From a checkpoint of a small transformer trained on Wikipedia: a variant of SOAP for these matrices.
Each number is 50 + 10 x the weight over the matrix's rms, rounded and kept within 0 to 99. Layers, rows and columns count from 0.

# layer 3 attention value, 384x384, rms 0.159, rows 160-268, columns 320-383
38 72 52 53 45 67 56 59 49 50 58 64 52 58 32 56 37 31 46 46 49 55 46 34 54 58 61 51 51 57 48 58 46 43 52 40 45 69 50 44 52 59 60 51 47 54 50 50 50 46 55 62 54 59 54 37 47 45 57 64 54 60 62 65
50 56 43 54 50 63 50 57 41 43 65 35 54 57 68 58 46 40 44 49 54 41 47 37 41 58 44 58 54 48 72 56 54 48 64 66 63 42 45 58 57 40 61 52 51 50 55 54 62 46 61 55 49 54 47 53 58 61 42 34 53 54 58 47
50 42 54 55 60 48 49 49 57 43 41 51 45 31 60 57 57 48 63 42 28 44 67 39 52 51 67 70 31 52 58 47 59 39 56 63 65 59 64 53 42 50 55 34 51 55 50 40 39 44 55 37 57 42 59 60 53 55 29 60 46 54 49 40
50 38 50 54 37 54 43 55 72 50 73 50 38 50 34 55 40 55 50 44 50 53 52 46 53 44 63 49 56 34 36 54 40 51 49 48 40 47 66 44 38 50 49 42 57 39 52 29 49 65 46 38 42 44 46 53 59 58 61 54 54 18 54 57
56 53 55 35 51 52 51 66 55 70 43 41 59 48 51 47 41 47 53 41 50 51 47 59 37 55 39 58 59 47 46 43 53 47 52 64 40 53 45 31 49 50 40 49 59 48 58 63 68 64 49 52 37 43 36 36 38 56 53 45 46 50 23 59
53 46 39 42 52 46 66 29 59 52 46 58 54 49 46 42 50 43 27 52 45 67 47 47 43 46 36 54 48 51 42 48 46 55 37 49 64 43 59 32 38 62 47 48 55 46 53 67 38 53 55 40 30 35 56 51 57 48 50 66 74 58 65 56
70 40 52 57 52 55 53 33 22 56 39 20 33 56 52 56 49 50 55 63 50 60 52 44 59 54 49 51 55 49 44 44 54 63 58 46 45 44 53 44 46 51 47 57 62 59 49 49 60 54 59 42 42 44 42 56 39 57 64 52 64 43 59 62
45 50 34 38 59 39 59 69 54 61 40 39 59 58 49 56 59 39 36 57 61 62 65 48 48 48 48 48 76 55 60 53 47 53 51 63 76 39 55 38 56 55 45 55 49 48 57 59 46 36 52 39 35 52 46 59 51 46 52 34 53 49 47 56
26 44 54 57 43 66 38 51 67 51 56 54 48 47 48 36 40 46 64 62 47 57 38 45 55 56 34 56 63 49 49 44 38 60 62 34 66 52 55 40 36 51 70 55 51 66 64 58 50 54 52 47 31 62 56 50 46 45 45 49 47 47 44 59
44 65 60 56 62 50 56 60 36 61 47 59 69 55 51 64 50 58 49 56 37 55 64 61 41 55 55 71 67 44 56 61 59 45 56 59 43 46 49 29 60 41 45 53 58 41 54 62 49 48 56 49 43 49 54 50 75 60 46 37 45 50 61 29
58 47 56 61 52 58 46 39 57 51 58 53 63 61 46 43 41 49 39 59 35 59 28 48 51 51 59 49 42 47 55 70 41 50 49 48 45 41 50 67 50 61 50 34 40 53 54 44 57 53 46 57 57 44 55 64 47 55 50 62 50 55 51 48
57 45 56 44 54 52 52 59 36 44 53 75 56 38 60 47 47 63 46 21 42 66 55 51 54 52 57 51 55 44 63 49 41 46 57 56 41 46 52 43 58 60 60 43 29 47 71 47 65 43 50 44 69 35 51 48 47 60 46 47 73 39 40 52
42 61 55 55 51 60 54 53 37 59 53 58 49 46 50 61 35 49 37 48 53 51 37 61 47 52 46 52 35 41 41 54 35 48 33 65 62 60 43 48 57 70 37 49 60 58 44 32 60 46 56 51 74 58 58 37 42 57 33 42 55 41 72 62
46 46 71 56 49 43 62 54 30 38 50 60 57 53 49 67 45 40 43 28 37 54 51 49 47 40 54 42 39 42 74 43 35 30 43 54 41 63 52 49 64 72 29 68 40 47 50 61 46 55 52 57 57 60 37 46 61 52 50 41 52 58 74 42
50 50 43 54 33 40 60 42 49 57 57 56 59 45 47 46 25 45 55 57 54 62 57 40 42 50 46 52 59 27 69 66 41 59 62 48 35 57 40 43 61 70 24 58 56 51 34 45 50 50 61 60 51 49 58 41 48 42 42 59 57 73 54 60
38 57 51 52 66 51 48 43 67 40 62 60 43 33 38 56 49 63 50 32 62 49 66 52 44 68 42 51 55 53 34 61 38 49 55 64 43 52 35 35 53 46 50 51 43 48 58 48 58 36 52 52 38 53 44 44 63 54 26 49 43 66 59 63
47 49 53 57 54 66 65 48 55 38 59 59 53 36 59 45 44 67 48 53 66 46 62 82 60 45 52 49 50 54 58 48 52 57 67 49 53 65 65 57 40 66 61 55 53 64 53 59 56 62 44 61 40 53 43 34 63 54 45 57 55 66 50 51
53 43 49 50 59 46 49 36 49 53 39 50 48 49 57 40 34 55 53 40 47 58 73 52 49 53 55 41 40 52 31 47 46 40 63 70 35 51 60 44 46 50 63 45 58 66 72 52 40 54 59 45 63 43 55 52 52 41 53 39 53 28 72 47
44 49 36 50 40 48 46 47 28 46 40 53 38 54 43 43 51 50 52 75 43 48 61 42 57 61 54 59 38 52 60 48 88 48 38 51 46 37 41 47 49 43 37 53 39 58 51 48 63 59 47 30 46 47 59 66 60 47 53 42 46 61 40 41
55 48 69 43 53 39 45 52 23 59 50 47 54 37 44 58 53 56 40 64 45 71 40 57 68 47 46 47 51 55 61 59 50 51 56 57 37 37 65 61 42 49 49 39 64 46 62 46 45 40 71 45 47 41 43 71 60 46 64 48 50 51 32 63
48 52 47 48 50 44 51 46 64 40 73 44 50 46 50 44 46 55 52 41 39 61 46 45 50 50 56 45 53 45 57 47 36 47 41 38 45 35 63 64 40 25 55 42 49 46 52 50 51 61 52 59 47 54 51 38 56 54 46 49 42 62 53 42
39 53 64 42 57 61 53 51 53 57 62 50 51 50 41 57 35 56 58 49 64 50 48 77 48 58 45 60 40 46 44 38 53 55 40 44 42 58 31 40 50 29 51 59 41 49 32 43 43 68 61 46 56 52 57 48 36 45 43 38 64 43 51 57
60 64 36 45 52 54 55 39 41 44 51 37 37 60 43 46 55 44 59 36 29 62 37 53 38 30 56 35 51 52 57 57 54 39 52 55 58 59 55 44 62 64 70 54 24 56 32 36 38 51 43 54 51 49 66 47 46 57 29 58 50 51 33 48
57 51 58 44 61 60 44 57 37 61 39 70 52 51 47 43 48 66 52 57 37 60 47 56 52 46 59 45 54 18 56 46 48 53 66 70 43 56 60 35 38 58 65 59 39 62 58 47 48 47 35 40 52 40 45 51 54 38 61 47 55 55 65 70
39 46 52 50 53 48 40 31 52 50 59 46 58 36 59 44 60 57 38 49 54 50 46 46 22 45 64 46 55 47 51 62 48 43 42 45 46 51 48 54 57 49 54 53 55 77 42 56 43 61 50 51 47 52 50 61 39 49 57 65 45 46 52 53
53 37 62 61 69 47 53 63 41 47 46 36 34 61 56 43 55 46 55 51 38 49 54 52 50 47 33 48 56 48 51 45 56 51 56 50 67 55 48 54 46 44 34 42 58 35 54 56 39 39 44 46 68 50 63 50 51 44 57 48 53 62 53 60
57 45 47 59 63 46 48 66 42 42 57 44 42 50 46 56 49 61 43 45 50 48 45 38 51 57 52 44 35 62 44 60 51 40 47 61 62 52 41 61 31 51 63 46 48 47 55 53 51 50 45 52 68 43 47 54 48 61 34 51 48 46 47 34
55 43 52 56 48 53 56 42 48 52 65 41 52 50 63 55 47 59 40 40 76 30 45 33 54 43 53 63 66 61 44 48 47 51 32 50 60 58 74 55 48 44 61 59 70 40 42 47 47 37 38 43 56 70 53 40 50 39 49 60 47 43 57 61
52 40 55 75 52 60 62 36 50 50 44 60 48 43 46 39 61 49 56 56 41 52 37 51 52 36 61 47 45 52 36 57 58 55 54 66 39 71 39 55 70 45 28 30 56 38 35 61 54 47 45 62 61 43 62 31 68 45 48 26 42 47 41 72
49 49 70 61 36 46 54 43 59 51 47 39 35 48 56 43 60 43 32 54 47 42 53 43 51 38 47 50 61 48 39 64 49 41 48 47 60 55 39 46 53 51 59 67 46 72 59 59 22 37 59 56 41 51 49 63 55 65 43 34 42 39 54 58
51 49 44 37 50 56 39 67 73 43 42 42 55 66 33 53 47 26 45 64 43 49 45 38 45 32 60 63 44 48 53 46 56 39 46 57 48 35 64 50 40 58 73 53 68 56 68 45 42 43 55 37 38 70 30 30 60 42 52 51 53 41 48 60
48 57 45 38 50 58 71 50 59 42 47 59 65 51 57 58 64 51 45 47 52 34 52 65 59 46 45 46 43 43 48 48 54 53 55 43 57 49 49 45 58 34 60 37 35 42 41 47 41 53 47 21 54 45 53 59 39 40 61 52 50 60 66 65
50 43 48 46 47 40 52 59 69 57 50 62 58 42 29 34 48 56 49 43 52 60 63 59 55 48 53 35 66 54 58 37 59 38 63 56 44 49 63 51 44 60 48 40 43 54 77 57 45 44 46 62 65 43 72 44 35 45 63 45 57 45 50 51
56 40 40 41 45 59 57 49 41 51 61 61 47 59 53 46 50 49 50 42 42 57 57 45 57 47 46 45 66 51 31 45 71 59 70 63 47 39 60 56 41 60 47 60 68 60 68 36 56 59 59 54 41 53 48 47 52 49 48 47 55 30 68 58
47 40 54 58 53 47 51 48 52 44 46 68 48 59 20 62 42 63 59 36 51 55 39 35 40 56 49 54 57 53 58 37 64 55 48 41 52 55 66 60 59 56 38 52 44 23 61 63 39 53 49 50 43 58 51 43 48 45 40 58 42 69 45 60
58 45 50 57 67 70 40 52 66 44 29 66 42 45 37 53 53 52 52 42 55 43 60 38 49 40 57 50 52 48 54 35 48 50 63 40 54 38 46 62 63 46 53 44 48 44 47 61 43 55 41 60 35 56 37 42 49 46 67 49 41 65 43 59
56 47 69 52 53 44 55 41 55 50 51 38 57 46 48 46 47 64 59 42 44 47 34 34 61 66 55 58 42 50 52 49 36 47 51 49 53 41 54 43 69 43 66 62 47 45 54 50 52 53 57 59 47 49 35 50 67 57 52 47 36 45 28 46
55 50 40 52 36 40 48 61 42 60 35 46 50 65 36 64 57 58 31 50 53 47 44 37 43 42 35 54 62 70 58 58 62 52 32 40 44 46 46 56 47 35 46 46 40 49 52 40 40 43 50 62 50 56 44 61 60 44 56 47 45 50 59 63
55 40 48 49 60 55 54 44 37 63 48 70 44 29 64 43 50 51 54 50 56 55 45 58 52 56 33 68 45 56 57 46 29 43 29 41 62 54 40 65 45 55 56 52 58 42 52 54 50 42 58 53 56 38 50 41 51 57 51 54 22 37 51 33
52 41 56 47 40 35 53 60 66 56 52 61 56 68 39 47 44 47 31 53 46 63 67 45 48 55 51 53 63 59 41 51 51 51 50 45 50 48 49 58 48 46 42 55 40 56 36 48 42 63 56 40 51 67 52 37 33 58 47 49 69 43 64 38
61 39 40 65 57 39 58 55 38 54 60 57 38 44 55 53 43 57 48 43 56 49 43 58 45 40 58 40 41 45 57 51 55 23 52 43 57 68 47 43 66 56 52 51 70 59 49 46 68 53 38 55 62 38 49 60 55 52 45 46 48 53 43 52
47 55 57 47 50 58 52 51 58 48 36 43 44 64 45 58 59 47 36 37 69 50 60 39 47 60 53 51 32 34 55 57 52 56 52 48 29 54 57 43 60 50 47 43 44 48 55 53 58 48 66 62 56 30 45 37 46 61 53 55 51 52 61 44
61 53 52 78 36 59 50 76 44 71 48 58 67 50 54 44 58 38 63 53 52 57 55 59 39 32 53 54 50 57 62 54 62 73 61 71 56 50 69 44 37 50 49 70 45 56 51 54 58 33 53 58 55 46 40 55 49 39 51 46 69 50 51 51
50 45 70 53 63 53 44 46 63 50 47 53 59 46 62 47 55 50 35 40 49 55 39 50 50 30 51 47 41 48 50 50 47 45 43 58 48 47 47 54 42 36 53 33 59 64 44 55 59 61 52 45 47 38 64 59 51 50 51 44 42 53 46 47
35 54 38 56 54 50 38 68 39 28 28 55 62 61 46 60 52 46 41 54 34 48 50 42 58 48 54 60 41 61 45 58 62 52 42 50 45 37 58 48 44 27 38 71 54 54 35 49 51 63 59 41 72 56 44 62 49 30 46 72 36 47 56 64
57 56 42 43 56 42 54 58 47 46 52 54 46 60 64 49 53 36 70 58 48 55 62 55 57 29 49 53 54 44 54 61 52 45 55 21 44 50 76 58 55 32 39 60 51 54 54 53 39 57 41 51 63 61 52 51 41 48 70 61 60 42 52 61
66 56 53 61 69 47 41 45 45 43 48 42 56 31 66 53 50 57 39 81 55 47 46 62 52 53 43 69 38 46 38 61 64 48 43 51 40 46 38 36 39 48 51 62 67 39 66 40 39 58 64 47 66 59 56 59 60 36 46 42 25 34 51 59
63 64 59 55 40 47 59 34 44 66 48 39 40 60 55 45 36 36 37 69 47 32 65 69 65 57 58 53 59 50 43 51 49 39 34 60 54 55 41 59 43 57 64 59 43 45 38 55 46 50 44 49 44 33 52 48 48 44 62 64 38 54 40 57
59 57 43 47 47 52 52 60 58 36 51 54 61 64 36 53 39 38 51 49 57 45 60 40 59 39 65 49 62 48 68 44 45 28 52 61 53 45 30 55 66 57 50 49 46 35 49 53 40 49 52 41 63 43 52 36 48 71 73 62 49 51 50 60
62 42 55 49 60 46 38 42 44 43 40 44 36 53 54 41 42 39 74 53 23 53 49 45 53 50 52 43 36 64 44 42 41 50 36 61 61 59 67 52 74 44 63 64 42 41 56 29 52 71 46 45 58 47 53 62 48 54 39 68 43 48 68 49
48 50 50 51 60 39 47 44 56 47 67 37 50 61 68 39 67 60 42 63 51 53 31 49 48 45 68 57 50 71 67 50 43 53 71 66 56 53 57 49 46 53 59 52 70 50 38 54 59 45 58 51 55 42 33 46 48 50 59 41 37 54 41 43
50 56 55 40 28 49 50 51 60 48 58 45 51 38 51 67 49 52 42 51 46 42 39 54 64 45 52 48 50 38 50 61 55 40 57 59 72 49 51 48 48 61 54 50 69 59 60 68 46 57 45 52 57 52 46 48 47 48 51 35 66 52 58 66
44 58 38 46 50 58 51 65 54 57 36 50 54 58 55 43 42 66 60 40 53 59 44 58 50 50 33 33 55 60 45 40 68 45 37 61 59 47 44 47 62 57 39 56 42 56 45 47 50 54 44 34 46 22 50 53 49 37 58 59 34 54 58 36
41 55 54 54 45 49 61 59 46 49 53 39 42 71 33 45 53 73 47 61 51 69 46 57 51 66 56 50 48 57 47 52 38 55 61 54 61 46 46 49 61 41 32 57 54 40 42 50 45 42 47 35 50 64 60 63 50 62 55 36 45 44 56 26
56 42 48 46 42 40 64 56 56 38 58 41 46 48 54 52 59 57 48 48 56 45 39 49 52 55 65 47 56 36 42 67 44 72 59 66 40 50 31 36 50 68 51 35 45 75 49 27 39 40 64 59 65 42 49 69 55 47 70 33 58 54 41 60
61 33 51 41 40 55 36 56 37 38 60 51 48 32 40 51 52 51 52 56 36 39 48 40 51 48 47 47 54 61 50 64 45 50 55 48 59 49 50 61 56 55 48 36 47 51 44 53 49 47 51 45 36 67 37 54 50 42 45 45 31 35 48 37
41 71 56 45 49 58 42 50 45 54 53 56 49 39 48 53 54 56 38 36 64 45 55 40 45 57 44 31 46 40 47 29 46 41 61 32 63 49 27 45 51 43 56 60 48 56 39 54 53 48 66 55 48 55 41 58 39 55 43 33 63 58 45 61
51 48 45 48 51 44 52 35 49 49 49 52 59 70 48 73 52 43 51 46 46 51 50 52 56 55 64 50 24 51 41 55 57 57 75 47 50 73 54 45 59 77 55 40 45 50 46 41 43 43 62 56 56 49 65 90 38 36 36 36 48 32 69 62
47 57 43 55 27 45 38 60 43 71 64 45 51 42 59 47 60 54 60 32 49 53 63 42 45 39 50 59 50 48 54 45 54 55 44 39 38 50 57 73 75 53 40 54 50 51 48 53 52 52 67 56 33 36 49 74 57 44 46 52 53 59 59 49
48 33 34 44 59 43 48 40 55 46 41 46 58 61 49 54 41 57 51 78 54 68 53 53 62 45 48 43 58 33 60 61 35 55 44 62 31 48 57 56 39 38 55 49 29 43 40 56 34 39 39 47 41 51 45 57 72 37 46 39 55 48 54 49
55 62 57 57 49 61 50 67 55 36 50 37 51 53 23 50 25 69 57 56 42 46 49 46 43 36 48 41 55 60 59 51 56 70 52 62 48 66 45 35 41 52 51 53 58 47 56 46 54 57 49 38 48 70 33 63 48 56 53 43 48 63 45 42
48 57 67 41 46 57 48 45 52 53 69 46 58 46 46 52 62 34 63 36 54 51 29 31 38 56 46 55 57 68 27 54 59 44 45 42 60 53 44 45 38 54 43 51 56 55 57 60 50 44 55 63 57 44 46 55 43 44 51 52 61 68 43 50
38 48 42 43 51 51 61 51 45 46 67 45 39 48 44 29 53 47 53 57 54 60 56 38 47 31 56 54 54 41 64 48 39 54 36 63 58 45 63 53 57 45 58 60 48 51 42 58 50 50 37 41 38 37 63 56 58 64 43 49 51 33 38 63
48 49 42 49 50 51 48 45 56 25 47 45 42 42 75 56 61 45 69 43 65 64 56 44 41 45 50 43 46 70 51 54 64 56 46 37 41 55 64 54 63 58 53 45 41 53 39 59 53 70 50 42 48 38 67 50 47 47 70 37 59 50 34 54
34 36 48 51 43 33 66 41 53 49 48 51 42 45 50 60 45 45 45 40 65 38 59 55 58 50 47 58 48 61 45 41 42 61 37 45 66 59 59 47 66 63 59 48 55 42 55 56 61 56 74 51 49 59 30 35 46 58 45 51 41 69 77 42
52 69 58 41 50 48 58 45 55 70 62 48 47 60 34 34 35 46 60 62 48 57 48 56 44 76 48 66 61 44 40 61 40 53 49 42 56 69 36 50 26 51 38 55 54 35 61 45 44 64 44 35 58 40 38 38 57 51 41 40 39 62 58 60
58 39 45 49 41 55 62 47 42 48 52 48 47 45 47 60 67 61 47 55 48 43 65 56 50 61 66 35 45 31 50 54 52 47 38 66 44 64 61 49 43 41 54 39 44 39 48 74 53 54 49 61 47 54 39 39 47 52 40 45 50 47 39 42
48 55 40 39 74 51 48 56 56 58 46 33 54 54 42 44 63 43 38 42 55 54 50 51 56 38 65 59 46 40 46 61 54 50 48 56 40 65 55 50 44 55 42 50 55 40 55 52 60 49 58 56 40 58 63 58 56 49 33 76 49 66 50 47
51 48 70 51 49 52 47 38 73 67 58 38 50 49 44 58 51 45 64 62 58 64 44 53 58 60 34 43 55 50 47 45 72 43 35 45 59 65 46 40 64 67 51 27 56 46 34 54 38 37 55 49 62 63 36 58 36 61 58 46 56 64 51 61
36 61 37 40 36 39 45 45 42 53 42 57 49 58 59 42 33 38 51 55 66 32 64 50 62 45 46 43 33 61 57 48 47 42 41 38 49 32 38 53 39 26 44 62 37 58 38 50 46 57 54 60 27 39 48 40 64 74 66 44 34 49 49 49
31 35 51 41 48 49 56 52 61 54 41 51 52 54 40 30 62 57 64 53 59 55 54 56 48 47 46 37 67 49 31 39 78 32 54 64 48 41 59 34 50 62 59 58 49 43 59 61 29 54 62 38 48 45 38 38 55 43 57 62 53 62 49 56
40 45 55 57 63 46 51 65 50 33 56 52 43 62 65 57 31 45 50 54 39 58 60 40 57 58 48 65 47 48 44 38 39 66 29 55 48 44 40 65 55 51 66 51 53 38 60 31 40 50 46 46 23 46 62 40 57 43 39 48 73 62 31 63
55 44 48 57 38 47 52 55 55 42 70 26 68 53 67 61 38 42 39 40 39 67 56 54 54 49 57 51 60 56 45 47 30 58 59 32 40 40 42 28 55 44 57 43 61 45 33 49 40 26 62 47 41 37 41 53 57 54 44 56 55 39 51 48
48 49 53 53 55 51 47 48 45 44 62 59 46 54 49 43 36 60 37 46 54 73 50 45 54 35 38 57 45 46 42 56 42 56 52 48 58 46 64 53 67 55 43 42 56 53 47 46 32 49 45 61 35 53 59 48 33 59 52 46 55 53 44 66
41 36 55 62 50 42 50 55 45 31 42 53 53 55 50 39 51 39 52 49 33 59 62 48 66 48 66 65 48 46 70 45 52 61 51 39 61 26 60 58 51 46 57 48 55 48 33 57 36 29 54 62 44 58 52 54 47 55 59 56 53 53 51 54
41 44 34 47 45 47 44 61 50 51 55 34 50 45 45 44 44 39 49 67 55 51 39 58 53 53 45 47 44 41 50 49 37 61 60 55 48 49 56 52 46 51 69 41 37 40 33 42 54 66 63 59 40 46 49 62 60 43 36 64 70 26 47 38
52 48 35 60 60 35 51 60 45 35 53 63 59 44 45 45 43 57 44 48 43 54 63 51 53 57 52 46 19 54 47 60 65 56 62 51 58 65 33 44 38 65 43 39 57 39 37 31 63 41 49 53 49 35 51 54 45 61 60 40 66 33 74 51
62 66 53 73 60 40 46 60 46 53 45 50 48 38 34 44 51 47 49 43 61 52 38 48 53 51 47 56 49 50 52 51 50 51 63 51 55 72 27 66 41 57 52 48 49 46 44 34 21 57 48 51 54 23 50 54 71 54 46 61 40 53 34 51
73 47 25 54 41 48 35 35 41 52 65 58 48 59 64 42 46 60 56 60 45 60 59 53 59 43 41 44 52 56 53 51 48 57 62 25 54 59 44 48 71 37 46 63 46 55 57 49 53 55 33 58 52 52 41 44 51 46 58 46 34 66 57 58
33 60 44 57 39 31 54 38 61 48 47 57 44 47 43 60 39 62 50 43 57 41 42 57 65 58 66 41 36 55 42 38 44 46 45 47 60 53 68 56 45 55 51 70 41 48 56 34 46 48 40 54 53 43 55 53 52 44 55 30 51 50 35 44
53 34 49 56 57 51 56 27 60 53 59 34 59 49 60 54 51 53 62 42 50 35 50 57 50 56 55 37 48 48 57 50 47 60 43 54 44 44 46 67 48 63 68 62 64 36 58 58 48 44 40 44 51 54 46 47 43 49 54 51 47 39 46 44
42 55 53 34 54 63 66 34 52 47 49 43 50 39 54 57 51 56 69 56 48 28 41 59 55 51 53 45 49 43 70 48 70 60 57 38 35 58 43 36 55 58 39 61 70 39 36 35 56 51 51 53 57 59 50 54 49 56 52 76 45 62 38 59
47 46 49 49 46 38 52 42 36 50 52 51 47 53 70 49 55 42 40 54 44 23 44 39 52 37 34 29 66 52 69 48 60 35 48 61 42 54 46 57 50 63 45 52 37 53 56 47 38 51 25 39 54 45 43 62 46 43 56 53 57 48 43 50
41 71 33 58 43 47 41 58 57 53 54 64 53 43 52 56 57 48 30 55 36 57 48 48 50 71 44 42 59 51 49 47 58 62 46 47 43 44 49 56 50 40 47 51 44 60 50 63 43 32 66 55 59 44 22 53 43 46 45 62 42 49 30 66
54 50 54 45 49 51 56 49 47 42 33 42 43 36 38 65 40 58 51 40 55 54 50 48 35 56 49 41 53 38 60 51 58 47 45 44 56 59 57 52 53 33 51 62 64 43 56 33 56 58 42 35 62 46 50 44 43 59 44 49 57 52 48 33
47 54 42 50 45 45 43 49 49 47 50 43 52 48 62 58 54 30 56 42 21 43 67 40 58 53 56 55 40 40 54 53 38 57 55 66 53 51 58 83 52 48 64 53 44 30 39 47 63 53 46 54 66 43 76 49 31 37 48 52 48 46 45 46
39 36 58 27 43 49 50 44 59 57 57 68 44 56 49 37 45 59 48 48 30 46 45 54 34 66 40 72 34 59 63 57 50 47 64 56 38 51 57 44 55 56 43 53 49 61 52 57 47 35 45 35 61 56 32 67 46 49 53 38 50 60 53 50
58 41 56 37 46 34 50 50 40 56 52 62 38 50 53 69 58 55 41 51 38 36 51 25 47 30 53 59 46 37 43 62 57 41 48 49 33 64 67 64 40 39 42 60 46 60 42 73 54 51 52 50 59 42 66 33 34 29 33 49 62 31 33 59
69 33 40 66 56 77 31 56 50 50 57 52 51 32 46 55 51 56 53 43 51 50 44 52 56 52 46 44 51 66 37 51 44 59 55 55 68 40 47 61 54 63 50 42 49 29 46 43 54 52 46 65 60 41 48 48 32 50 44 67 61 53 47 29
48 51 36 47 66 53 50 58 33 49 61 38 49 43 40 45 32 41 55 47 33 48 60 55 54 50 50 39 60 50 59 33 60 49 69 56 56 51 52 50 47 57 48 41 53 48 58 35 63 48 79 47 46 36 53 44 41 52 55 55 63 57 37 38
42 53 35 50 52 51 62 40 64 40 43 61 73 49 57 47 49 52 59 49 44 50 54 25 41 56 46 46 36 69 48 57 46 59 52 53 39 58 40 61 38 34 46 35 39 41 42 63 60 58 46 58 59 59 36 59 62 45 48 37 47 33 68 49
60 48 37 52 65 35 56 54 61 53 47 46 57 49 51 44 63 47 48 41 57 56 48 61 53 52 56 65 41 43 40 56 19 51 34 51 58 43 64 58 44 55 42 34 41 55 39 36 52 50 50 43 50 59 63 63 37 57 74 31 48 50 54 56
47 44 35 43 57 45 55 40 59 66 47 55 53 54 52 72 40 48 51 36 60 48 44 46 53 54 51 64 49 51 38 44 55 56 67 50 37 56 54 35 62 50 63 47 67 35 49 70 50 33 30 51 38 31 49 53 51 52 48 62 50 46 46 45
55 43 49 61 57 52 58 42 65 49 50 47 47 57 43 58 63 46 47 39 54 47 50 69 44 52 42 48 41 41 53 57 43 49 50 63 59 54 48 48 56 46 37 62 39 40 49 68 44 54 63 38 49 53 31 53 41 46 54 35 65 46 42 39
40 50 39 57 45 52 37 63 38 36 41 57 66 45 51 51 48 47 41 52 55 59 39 54 43 72 46 41 49 41 57 61 33 43 43 46 61 57 44 39 51 47 63 51 46 52 50 46 40 56 41 45 51 53 54 74 61 46 48 62 45 36 45 51
56 49 57 55 45 67 80 54 54 66 55 51 50 47 48 55 46 42 44 47 54 47 60 37 56 31 44 46 40 49 64 63 37 31 25 43 55 53 49 35 37 48 43 56 61 48 42 57 73 49 58 46 49 69 53 63 52 61 48 42 60 51 56 60
55 49 42 45 31 60 63 44 45 72 57 49 64 35 53 36 56 84 40 69 52 49 67 42 63 38 45 47 60 60 51 36 51 42 42 57 36 71 54 47 38 68 56 45 63 75 45 45 32 59 68 39 41 33 47 49 63 44 53 58 39 57 29 41
59 37 57 61 54 48 35 56 42 38 43 42 51 53 51 58 59 54 23 56 45 47 38 49 45 54 32 50 57 54 52 43 51 37 68 22 56 50 49 29 57 56 36 48 52 36 49 56 42 45 45 53 30 49 31 38 55 49 72 47 44 55 70 38
54 61 50 50 56 56 52 74 44 30 49 59 56 50 80 51 61 63 53 46 66 58 61 64 42 69 41 69 66 29 45 67 63 45 61 49 56 52 53 45 45 39 52 50 42 52 45 45 51 47 46 56 64 56 49 63 66 49 64 49 64 57 53 54
39 56 62 46 71 35 69 47 58 65 63 38 54 34 51 56 56 42 56 53 46 43 49 42 48 51 45 40 39 51 57 32 42 50 32 73 50 67 49 47 59 43 55 56 57 59 70 67 62 47 41 40 45 58 51 61 51 35 48 32 45 40 45 50
33 50 48 59 37 49 49 41 50 50 67 48 42 38 48 46 42 27 56 41 47 33 68 48 60 55 72 62 61 26 52 34 60 50 47 43 46 71 35 55 40 61 36 60 50 49 48 37 63 38 47 67 48 59 34 52 52 59 36 41 50 55 66 66
58 51 50 52 65 41 40 53 57 31 36 66 45 49 49 83 49 49 48 52 61 45 36 56 32 47 47 32 56 62 57 61 17 57 48 54 56 56 62 51 59 54 44 62 30 57 53 52 51 38 57 54 40 62 53 46 54 50 52 61 59 57 59 70
49 38 39 60 43 41 33 51 56 34 49 34 42 55 41 49 60 60 44 34 61 45 53 53 37 55 74 42 37 46 39 45 53 54 77 33 38 48 48 62 51 63 39 37 53 43 44 49 53 41 56 48 47 58 57 36 34 36 43 39 53 39 32 53
63 42 53 61 59 60 66 62 43 49 64 47 62 75 58 52 58 50 57 42 50 51 54 43 65 48 40 53 46 41 48 60 54 48 37 31 66 53 44 48 53 52 62 57 55 49 50 62 56 64 33 53 43 53 55 38 81 46 66 34 19 57 56 40
59 51 48 46 62 59 44 58 42 49 51 52 50 52 46 62 53 55 51 40 58 67 63 53 47 56 35 22 61 47 63 52 24 62 59 40 51 40 41 45 41 65 61 59 37 59 67 28 56 35 55 48 54 54 48 67 42 56 52 75 52 58 52 50
36 39 44 66 66 28 37 62 40 34 64 52 42 56 44 53 60 51 49 49 41 45 50 39 50 57 66 34 48 37 61 44 79 58 50 38 25 54 33 45 55 53 61 43 54 59 55 46 56 37 40 58 56 47 46 44 45 52 39 42 50 71 65 60
62 63 48 54 57 59 46 59 52 74 48 51 53 52 49 59 69 71 62 59 42 52 52 46 47 41 70 63 47 52 49 30 54 52 57 46 46 20 43 45 49 66 45 36 53 43 47 54 67 54 35 51 53 45 56 42 40 58 47 40 37 43 30 21
26 29 45 49 33 45 50 73 45 64 45 56 52 25 51 43 73 37 44 47 65 45 51 42 65 44 60 57 62 69 44 39 69 52 38 42 49 48 55 40 45 42 43 48 65 50 55 52 50 57 51 34 58 58 39 41 50 57 35 52 57 40 49 43
61 49 40 43 58 54 37 51 59 55 58 81 47 55 57 38 53 57 42 46 53 57 50 52 51 71 37 48 42 46 44 60 62 49 43 55 52 62 53 52 61 62 42 65 63 51 53 47 46 41 64 59 41 40 60 60 54 42 57 27 44 48 51 45